{"n_layer": 8, "d_model": 256, "n_head": 2, "n_kv_head": 2, "head_dim": 128, "d_mlp": 1280, "vocab_size": 4096, "activation": "squared_relu", "norm": "rmsnorm", "norm_place": "pre", "norm_eps": 1e-07, "positions": "rope", "rope_base": 1020.0, "rope_fraction": 0.5, "qk_norm": true, "attn_scale": 0.126, "bias": "none", "tie_embeddings": "early", "parallel_block": false, "extras": ["local attention windows", "shifted keys", "gated attention", "exclusive self-attention", "attention sinks", "value embeddings", "a smear gate", "an embedding shortcut", "capped logits"], "init": "orth", "init_std_qkv": 0.0312, "init_std_o": 0.00779, "init_std_up": 0.0312, "init_std_down": 0.00779, "optimizer": "cautious_adamw", "lr": 0.00126, "beta1": 0.9, "beta2": 0.95, "weight_decay": 0.15, "lr_head": 0.00707, "warmup_steps": 201, "schedule": "wsd", "decay_fraction": 0.779, "decay_shape": "cos", "final_lr_fraction": 0.0, "batch_tokens": [16384, 32768, 49152], "seq_len": 256, "doc_mask": true, "train_tokens": 167700000, "steps": 5705, "dataset": "wikipedia_en"}
Each number is 500 + 25 x the weight over its row's rms, rounded and kept within 0 to 999. Layers, rows and columns count from 0. Numbers have three digits each. The size before them is the row's rms in percent of the matrix's.

# layer 5 attention key, 256x256, rms 0.0706, rows 221-231, columns 0-127
113:496460509527555476507444518477511473491498506466495539506501514462515508517503534518500537487514518511472491532490471495468537532472510491521501502443495487531477523492543464541484508510508491477503551468475496496488497474498467459537462533499522464542491490488532522516485507488502524474521507487522493483525471529487550514482475485512504513537510495444483474456539517467493519490517
094:537531535478494522478505510483482480490509435484512462455471462521461482523516508510516450539498506502541473507499542476497492495527494518489532482508509468498469477490489465487524510508505512516493429540501475500483471513498491508472535472512527522561473512492437503481553479497527486515527542496481520497466490478501492505490539496529465499442474497545523525497518469516535545532505
144:512543539467476553490528477516472509513495485496502464485467526510475487485507479509517475537505518524524508509525532493516480482510513560500480509490531482462460461515482557454522505494484519523489440517538504478480531526522525560496553505506509503500488517486466515508492494518508490526500512507514486499510565499528471524497490464513501486454466466521521511489480521485531491540483
103:481536500437488506522508478522497530547505492483480487497502528523509536461524506504478466477484496510528538511482485517526508475505530523522500535531520510480513460496464531492533479493493526472483470525554499499528533504541514537466551500498493536482543499483489500482506520502526463498483507530534476528534530476549461470539452490502527530506504474456529513491507537532539455506505
103:471471475535538480481450496482482488530515517505500554459517490509511502544522497497498539492509501516510505479495464534517563508509482518494468502495475522541491510522505461491510527486473449511483556444483481506512480488484499471541471487470485464512479455425555507498473489502510503473498481493553510530519455515488528482460520503511507505547500513461491517497527458502476497461505
105:487476473508484485465501537470498470494484503502500531493510476556496508491473490508499489496545510472480510512525499505465536487503495483480504535479491535492511504486495473433471521529492481500501511502450482483512505500492542499545488527548489524490531517465488523491536490498463497486472458485510553490484466538482494551472560464528504467535499504568452463486491498537478523516544
117:535526502473488511505520477585471504524557495509513441493488495511449519478504483481523452492505476511529508518476509514587475494538526525517503530520547498438501480511490526495526473525456543504550470496545511508479483521512515501479520484520477548508535492473483478497466495510496470535506517492532502498525518477503495486506532525479537494448482500493554513500494543520495503522488
075:497486574455476528480531492430493486532488455475521456483501511555526507513514489488481473527528503482556497503536541505529494481485475497512503536488510477465432465502489534495501515508461563524492463544471522499477499527499520531531526472505528510513499518513450536520482480506493531509508509517497502477523509531499486512521470503511492527471513489521469461488488494464514515506475
105:504513511462461537482506532485487499518509502480488493448497499516506546486510487526525448499503516490530488507484488484494512523502531520468488486501462532488495472490439536469516484472512497508517452522533475489481535508555514527518543512502480476527498547518492514498569535509476500498490527523514482549472529514494451505515508500539520499469485497505499468469489500521514514522513
120:513526526503484518528524467500487508511486475495506485469501482516488516527519471481548496504533507525565511462529490483553486474534515524535495473541515489478468503521482494481541512502514533523531482556519500507484459510510487527479534493492482515505534479497480490496549486510511497545497552492504505516516527514549515460565498515473510528456488508514563513548455510492519481528490
113:514471534483440551474502492468463497504514490502519485516511493519465477485480487528517509498488512521511514509551555500519484455510483506473524535492517502471457488480503541484496510502474523501498454553488525483497462508486508539491538461508519538525520512510453532502530499492468482524480494465500507469502544534525510486525502512506468497477498514561514504532457494492525522509476
# layer 5 attention query, 256x256, rms 0.0691, rows 222-232, columns 0-127
088:482508527481479535506521498472505464521483509476515500512486498483485502517512506504442491514508491483490499478514494498536497506482455495524519472446536519520547490475475499524538531500516488523523526555534549505476523521467500526472527533456464457497444525485535472530534496489493487498493536449501475484541526447507488487515493444491498493488472526502524525478485497533498468524470
098:477515520454486501499517533471494463550498474474502533521497529458490519465536502501513502514479520449525551537473531494532498477448475525479457499540488536433528498515472468496543490486482521502547491562528489499491497501518519504497528498465486536515520523449528512505518515482523504485542524466559486490542523478491478497511489453499518495509502513505540541481511472488501561503511
096:517523500483483497514501498499484515529471509516494465490533458504514497498511518518495515456450486523559499506537470491499500493512488517460433527549466495502526485537484513480480518529452503493487488475503416530504470481480485519532515534496496542542571485485480505476521544492505515498510490484479530492501441521512435492523446499515533532481527517526505482516526525483531534483446
093:532478453514564511524504510504499471517494475517455509506547496496489482487437485497550464459477499529491480469518529507483501510490504507508504454426510476542467511494508534499502523484575501513469500467485477512512474511503490486524516509499509503479529448539503519514517529513497513532496481500497505454548504497524555483493506532513478516480558522543468494479498513511514511503529
088:433515517505515493537523481483509517482477530448481511526494493448461516501485531470485495435483483479512455463473478523459505518506508496493532482562495499529498541530526491539521487483524478532496521512497543534505489493537514480471474446509525521479502492479499504498495489484494454526501512515478502495533551484505493522452521551482466484499508509493485488528486492502532454499574
086:508507481489521527481461511478466466527509499527530477460511477502513508488514524449491539559459530512494516529562517493499461505483507541489479508490518476506500501499491508459461485509467475504484531510529468510520497492498508488518511497541512489509528473556503462496529495507537502509542477486529532489501445505549477519483432483500490505476466485474496471479559506487541488509480
129:500527489483503517517551481518480462542502546502510480523482524451506538514525474475485469496461493502499499513465510477524523507508539514516503473508514523495498509497488516526512472493467488521508523508550523471486507493529513504452505515514450507487492530445489510478453505484497486547484539478516505544498543447480533486509516452496537502456483494494511547494459513491500542532493
093:526512491448481499505498537505478491526490486483498526550500483510532496463501536532517473467482495437528527532487457502531508474483424471520477463552474491490526483541498492483551486486472472474562489472528523557481501521491485534528528486504455543487524527448473503501515520461467464469503525477490522501556480492484471484469516480504512509494523492517522504512464496500487574515513
090:495456512485456472521495460500506492532506495536483458500514554528520479545428478504474538502506479538508470530491460508479514489540497475520481543523475466528483481513508508482546486538477516462479501513487531463496488521440489488519522543556481499517511489476455512466493525518496499519513489470515495502510455506506512478509511493509546528487467465482516501480516479469503548483475
086:481480508486516477555547476488493505482469534420481498506499515508465498539544481498485492504506493479521488512459525514497483481509491480460494473517496548506540514487560511571514491497493542522513500531494553512489505535514495509467517502492500511498529492490506480496483496471482437491479509489498480524483560516496478517521546504524526428475451497517534522496515484485500520479540
087:481503514476512512493537490471507498540516495482524467523526480480480500488520510515472475466446524473530496510500491491516508497485475498515475488555510524483517504521514525489507465526473518539504509512502528508515476517541504509514527538480489541506553520433458472461465524514484480528476499486505523497523483510516471503497529474463530491444484532491523506507464551524503534518526